Part of a small language model's weights.
Architecture: LayerNorm before each block, rotary positions, biases, attention and MLP in parallel.
Training: a variant of Adam for these matrices, 148M tokens, 9058 steps.
Each number is 128 + 32 x the weight over its row's rms, rounded and kept within 0 to 255. Layers, rows and columns count from 0. The size above them is the row's rms in percent of the matrix's.

# layer 11 MLP down (transposed), 640x160, rms 0.0256, rows 332-341, columns 0-159
size [  7   7 186 210 196 154 181   6   7   6]
[[140 117 115 146 163  92 199 156 145 136 138 135 189 186 116 122 182 117 143 144  93 147 103 177 107 146 138 135  79  96 131  78  83  73  98 109  41  96  97 113 124 120 164 119 184 110 121 109 154  70 112 107  83 143 167 122  64 139 115 135 142 139 117 104 107 122 100  95 135  91  86  70 100 109 129 198 150 109 143 158  97 129  53 125  66 155 101 108 167  67 124 147  93 119 157 128  84 122 121 123  99 118 196 111 129 138 130 159 136 149  98 140 130  95 121 136  92 153 129  99 159  85 152  87 100 112 109  86 100 101  83  75  92 103 147 154 116 101 167 153 121  97 139 156 121 124  60 131  58 165 136 173 150  95 105 123  69  89 120  78]
 [182 179 180  79 114 187 192 102 107 116 207  84 158 150  99 182 112 174 157 133 127 170 100 182 139 137 127 170 125 181 148  99 110 119 161 137 133 128 146 115 177 199 128 161 119 151 124 141 121 115 188 164 186 118 161 134 135 110 158 133  79 137  97  94 148 139 146 160 130 127 109  82 114 170  96 183 150 135 151 134 158 145 146 180 124 137 183 103 109 160 139 155 129 193  91 153 139 139 154 126 167 148 156 119 180 147 160 127 149 167 138 138 151 175 103  94 195 119 158 110 135 100 115 120 101 113 124 152 150 164 197 174 160 184 167 170 183 112 165 125 122 111 162 132 145 135 109 188 127 116 163 128 159 166 174 140 134 185 158 169]
 [130  53 174 133 148  83 112  98 108 151 179  85  92 154 127 145  94 133 156 184 110 129 164 166 119 172 103 114 122 188 155 154 128 138  57 161 152 204 158 159 124 114 119 130 109 148 165 150 141 106  95 112 156 176 170 156 135 143 120  84  64  89 136  79 144 131 148 143 119 121 134  94  99  83 130 120 163 139 147 142 146 150  92 111 117 103  87  61 130 129 114 156  99  80 117 172 140 110 125 167 100 214  94 162 131 123 104 123 152 112 127 141 131  90  86 174 124 179 127 111 121 106  76  65  88 118 177  69 162 125 146  82 112 118 184 145 157 143 124 145 127 105 117  79 118 153  88 113 213 171 108 121  43 132  95 154 132 133 153 126]
 [149 156  77 175  71 111 152 109 102  90 178  86  73 124 155 112 137 164 148 167 176  98 138 197  91  83 106 156 173 136 147 117 115 143 121 126  86 108  86  73 140 122 178  88 108 123 118 116 151 124 160 111 165  88 143 175 142 189 134 100  81 155 175 105 114 145 153  85 160 102 124 156 139 123 107 109 117 128  87  68 124  36  90 137 134 119 186 142 113 152  88 163 177 138 164 169 136 185 139 127 122 112 156  47 118 180  83 103 118  93  91 145 112 160 189 109 146 162 120 128 122 120 127  79  92 155 121 128 113 102 118  99 124 139  96 169 160 106 106 115 117 142 110  91 178 128 110  66 145 169  99 140 177 102 118 195 134 141 152 165]
 [106 136 155 143 128 151 152 169 141 137 149 141 101 108  75 146 114 169 131 152 111 133 124  41 133 181  81 118 163 155  90 108  78 138  49 160 158 161 223 103 134 140  87 150 171  64 105 164 103 143  89 127  73 198 114 111 113 136 123 129 125 120 100 142 143 112 110 157 113  68  90 142 117 176  89  85  94  98 109 120 177 174 164 150 115 102 125 109 139 102 120 133  75 121 165 166 117 138  56 137 149 143  99 126 127 113 127 156  55 158  61 198 130 111  60 188 110 127 127 141  87 107 103 154  89 156 186 118 153 160 116 154  99 123 127 140 142 186  93 113 149 113 122 136 127 133 158 149 117 173 158 166 132 115 134 115 158 188 133 126]
 [160 145 115  90 152  89 141  79 159  69 152 126 117 154 144  89 146 151 176 175 134 136  85 172 144 148  85 157  95 142 137 138 117 130 118  93 155 134 120 138  94 134  93 149 179 137 126 146  90 106  97  72 124 190 157  95 129 114  64  88  71  77 141 139 121 139 164 135  38 116  97 152 122 167 178  98 155 119  86  95 160 137  68 102 117 121 121 126  84 179  78 144 101  89 184 116 141 143  97 111 148 171 117  78  87  74  93 142 117 184 174 143 160 120 140 191 187 177  65  82 121 122 136 121 168 120 128 141 151 124 143 155 139 133 195 154 124 159 141 106 103 160 158 108 142  96 130 174 130 158 141  81 114 155  93 129 171 129 187 164]
 [150 134 159 134 139 113 137 152 122 130 132 136 152 153 133 124 150 145 144 159 157 123  99 133 170 157 116 138 179 128 105 129 117 225 146 108 134 168 192 126  79 121  60 135 115 108 116 110 157 131 133 133  70 139 100  85  65 127  84  58 112 105 119 141 158 135 112  88 131  67 111 109 119 173 185 118  83 130 146 132 142 180  55  74 171 110 127  73 167 116 147 127 112 142 133 134 133 162 183 126 167  79 121 148  97 111 128 157  54 105 147 185 157  92  31 172 137 130 149 167 144 155  69 117 116 113 143 136 141  85  84 169 146 163 160 158 100 139  79 117 146 114  86 133  60 146 137 112 156 121 180 130  57 129 138 124 162 103 150  91]
 [119  96 139 108 139 158 143 156 123 155 178 107  97 165 137 143 117 180 124  88 184 147 111  91 120 148 116 160 163 129 133 113 155 109 136 183 178 157 119 163 101 114  98 168  83 127 147 183 163 151 144 119 118 141 146 133 185 120 134 104 155  79 171 134 194 127 152 148 125 118 119 181  93 165 137  65  71 192 150  97 150 176 168  89 171 115 149 152  84 152  66  68  71 124 155  95 170  94 150 130 112 112  52 141 199  95 110  99 112 180 151 124 181 119  75 146  93 162 161 124 143 157 128 154 113 114 147 133 106 102 175 127 187 125 144 146 171 147 126 102  86 185 118 125 103 163 176 166 167 150 127 125 148 129  85 100 144  78 102 173]
 [105 132 182  87 114 158 175  89 180 177 114 167 127 107 110 125 180 146 119 143 123 145 175 123 113 128 116 169  89 143  69  91 128 181 146 153 115 100 134 119 166  99 106  94 119 146 135 113 134 102 136 162 122 143 130  38 167 132  98 108 179 126 126 134 153 126  76 105 123 151 124 172  37 139  96 135  81 152 134 148 186 103 161  89 142  76 187 110 119  69  96 120  96 113 179  88 139  93 140 123 113 114  78  42 134 123 127 104 126 126  99 137 173 117  72 149 129 136 110  75 132 118  94 174 100 103 161 151 152 149 157 171 117 114 143  35 164  94 151 117  95 113  67 120  92  92  94 130 121 140 107  95 150 145 170 166 139  80 114 175]
 [112 158 116 118  79 120 178 138 152 164 119 123  99 119 126 128 149 130 101 166 104 162 130 158 126 110  93 173 156 123 133 146 195 210  73 142 185 109 148 138 183  80  73 150  80 172 170  88 165 181 146 114 124 113 146 124 169 141 182 112 152  49 113 114 109  68 176 136 123 143 162 196  87 115 124  91  86 137 134  98 176 129 149 107 193  87 149 146 102 157 105  94 120 140 125 120 103 163 148 101 145 138  89 144 139  57 132  97 105 140 108 122  89  96 140 140  75 121 136  81 132  83 121 146 160 104 130 107 162 184 148 112 129 138  77 114 156 127 102 103 119  70  71  91 142 122 214 130 164 103 106  85 159 112  93 155 144  87 134 109]]
# layer 11 MLP up, 640x160, rms 0.0292, rows 333-342, columns 0-159
size [  8 171 170 168 170 160   7   9   7 148]
[[146  95 109 135 112 105 108 140  97 113  73 177  59 153 146 110 139  96 117 151 146 116 144 115 111 157 118 141 183 141 113 188 155 137 134 117 149 132  89 158 111 127 197 108 147 200 112 137 136 113 128  15 102 163 101 182  97 111  94 173 178 145 185 202 175 114 161  76 132 147 128 200 138 163 140 127 146 168  65 117 133 154 126 134 137 127 159 160 158 155 117 130 119 121 150 158 147 133 121 190 105 135 114 167 127 135  99 185 106 156  93 130 115 120 173 161 116 164 144 144 120 139 132  84 187 177 155  96 166  94 194 131 176  94 161  68 151 131  95 117 139 143 154 135 124 112 191 109 151 183 149 105 136 140 154 183 159 153 122 155]
 [149 155 143 122 122 178 112 208 168 104  59 110 178  43 143 149 176 166 104 101 112 106 121  81 112  76 131 124  79 100 139 118  96 136 187 137  86 132  99  76 130 132 127 129 117  98  55 127  93 115 151 158 106  94  98 101 184 139 122 127 168 156  83 156 119 206 132 135 107 104 106 175 151 122 143 136 148 157 110 100 139 125 141 122  76 170 150 164 198 138 177 114 104 180 114  62 129  98  98 154 150 107 100 115 120 167 110 157 138 160 180 171 132 122 148 124 163 132  15 140 137 127 187 143 149 117  77 175  91 138  90 134 143 117 163 147  94 102 126  87  97 139 109 177 125 129 143 149 112 103 138  99 139 118 178 120 158 140 114 132]
 [ 72 124 121 125 142 144 184  84 203 135  73 142 106 143 113 124 149 114 100 162  93 189 152 138 107 214 111 138 113 128 167 113 137 100 123 144 167 158 162 147 111 119 140 102 125 132  81 141 123 112  51  89 142 143 143 118 178 138 127 147 142 143 133 149  64 122 121 188  79 158 171  87 152 121 115 172 149 157 106 127 122 132  99 102  69 114  93  30 123 114 155  87 132  87 111 117  99 164 112 135 147  99 139 143 152 153 187 196 121  91 170 100 139 172 122 143 149 110 152 170 126 116  97 158 160 158 154 127 134  87 111  87 159 142 126 115 164 115 117 141 175  71 134 149 113 158  97 185 124 123 156 115 123  65  76  72  68  83  93  73]
 [102 164 156  99 108 149 175  82 175 143 103 127 146 141 148  96 149 137 168 131 159 109 110  72 202 117  97 179  76 142 177 152 121  48 136 145 162 122 111 135 175 119 184 105 140 123 160 155 116 172  88  69 112 123  84 145 133 170 134 137 193 137 113 120 127 186 192 138 142 140 170 127 102 141 111 127 125 158 129  77 118  86  96 132 115 123  95 115 117 198 129  90  78 196 142  78 146 130 111 126 162 144  86 165  84 175  59 114 191 146  83 136 116  91 119 158 126  67 130 119 157 104 126 180 165 119 115  86  96 127 152 141 117 160 112 124 144  56 173 145  72 138 193 119 147 126  92 141 119 115 107  81  85 147 120 124 149 110 129 125]
 [ 88 111 134  77 168 115  82 203 175 122 146 141 116 108  63 183 144 179  59  62 126 143 133  70 114  67 152 113 133  15 143 159 151 179 115  88  95 148  87 153 148 143  87 115  55 108 125 115 118 174 138 124 122 129 129 115 141 116 185 134 214 118 108 127 152 113 130 142 177 142 107 168 112 108 139 149 115 109 135 134 120 169 167 124 142 196 131 102 110 125 172 119 138 123 111 159 117  99 143 129 116  88 165  94  78 120 168 129 148 121 190 156 143 148 108 129 110 135 162 156 169 108 157 135 131 120 107 171 114 102  82 122 143 120 165 130 136 114 153 109  87  99 116 217  89 141 159  81  99 130 140 101 117  74 145 137  73 135  99 125]
 [148  80 128  91 108 160 114 153 173 147 117 167 123 104 131 112 161 122  91  87 111 130 123  97 173  99 114 161  27  86 143 182 152 164 143 111 115 145 158 168 143 145 163  91  91 140 140 112 147  97 139 152 112  95 118 108 130  59 130 154 171 137 127 127  67 142  59 140 125 146 161 152 124 107 109 144 138 109  74 105 150 187 143 114 171 187 123 179 162 117 165 170 141 222  88  71 112 130 105 148 153 155 113 131  70 127 133 142 109 156 164 114 126 157  98 147 177 101  85  57 161 151 121  78 157 139 127  88 146 128 109 115  96  96  76 148 142  96 126 110  80  85 186  98 140 120 102 156 144  85  64 143 166 137 110 180 111 110  97  87]
 [155 164 135 112 109 133 129 129 144 144  74 201 149 123 106  74 166  58 141 168  85 139  85  48 151 131 137  91 105 173  75 110 129 160 157  99  85 116 107 168 178 153 147  80  98  97  93  90 107 147 118 103  90 150 106 196  75 126 122 111 112 115 151 125 106  79 123 122 131 126 140  91 122 158 141 138 102  94 137  90 151 112 188 155  97 113 110  96  97 103 160 184  98 121 128 149 143 106  97  91 132 172 100 131  95 117 159 179  85 103 123 145 106 137 119  88 111 135 175 145 116 125 114 132 153 222 144  86  89 151  27 106  88  96 146 133  36 104 122 118 132 104 126 161 116  90  97 106  86  98 113 136 105 105  99 110  82 137 166 116]
 [150 125 200 160 148 133 139 149 169 112 144 119 110 143 129 101 102 166 223 162 111 179 118 125 155 137 102 139 111 128 173 142 140 157 169 116 191 133 115 133 130 150 222 122 111 161 114 116 135 192 159 127 159 129 124 138  74 119 146 225 133 114 178 127 164  89 154 122 113  88 151 130 196 156 166 152 152 154 124 125 149 165 166 111 107 130 145 136 145 158 179 151 138 105 133 117 152 167 141  97 150 177 146 184 132 126 161 164 191 133 153 182 139 162 178 138 127 192 138 158 167 170 120 111 145 157 134 135 134 102 113 142 173 132 167 227 127 155 124 150 122 176 151 132 132 136 165 148 151  80 151 194  87 114 141 170 147 148 180  98]
 [162 162 144 118 125 171  65 146 201 160 149 145 182 178 170 139 182 159 193 141 113 171 137 133 169 162 126 125 119 133  69 124 106 122 198 152 194 109 134 175 120 143 166 107 134 159 160  99 188 145 180 147 132 166 142 128  94 175 223 156 111 113 187 157 104 145  91 132 107 147 133 135 143 134 158 154 117 116 181 141 126 115 188 132 106 125 102 147 141 129 156 153 125 130 104 119 187 119 160 146 138 146 133 148 125 169 164 138 148 139 170 124 149 154 117  95 187 133 158 115 193 149 150  91 119 139 143 157 118 111 114 127  91 128 180 201 128 137 154 128 149 115 217 192 132 109 157 105 120 101 167 205  95 148 124 148 143 151 147 166]
 [ 64 117 150  90 143 150 166 152 197 169 141 125 134 119 144 104 191 177 123 135 143 117 158 164 148  96 120 150 132 109 162  83  79  88 102 137 126 131 177 198 129 210 100  95 106  88  91 196  86  75  99 135 101 157 112 150 145 109 147 139 172 119 121 132  69 136 122 119  73 118 155 155 141  76  94 169 126 153  87 134 134 167 102 170 166 121 132  88 207 118 163 123 120 205  67 119 113 166 124  94 183 101  90 122 134 166 203 103 105 148 108 155 103 147 106 146 176  91 131 123 131 160 136 130 152 135 143  90 112 138 151 104 131  81  99 125 159  91 170 127 131 110 129  99 159 109 127 136  91  77 131 140 113  86 100 115  84  79  78 103]]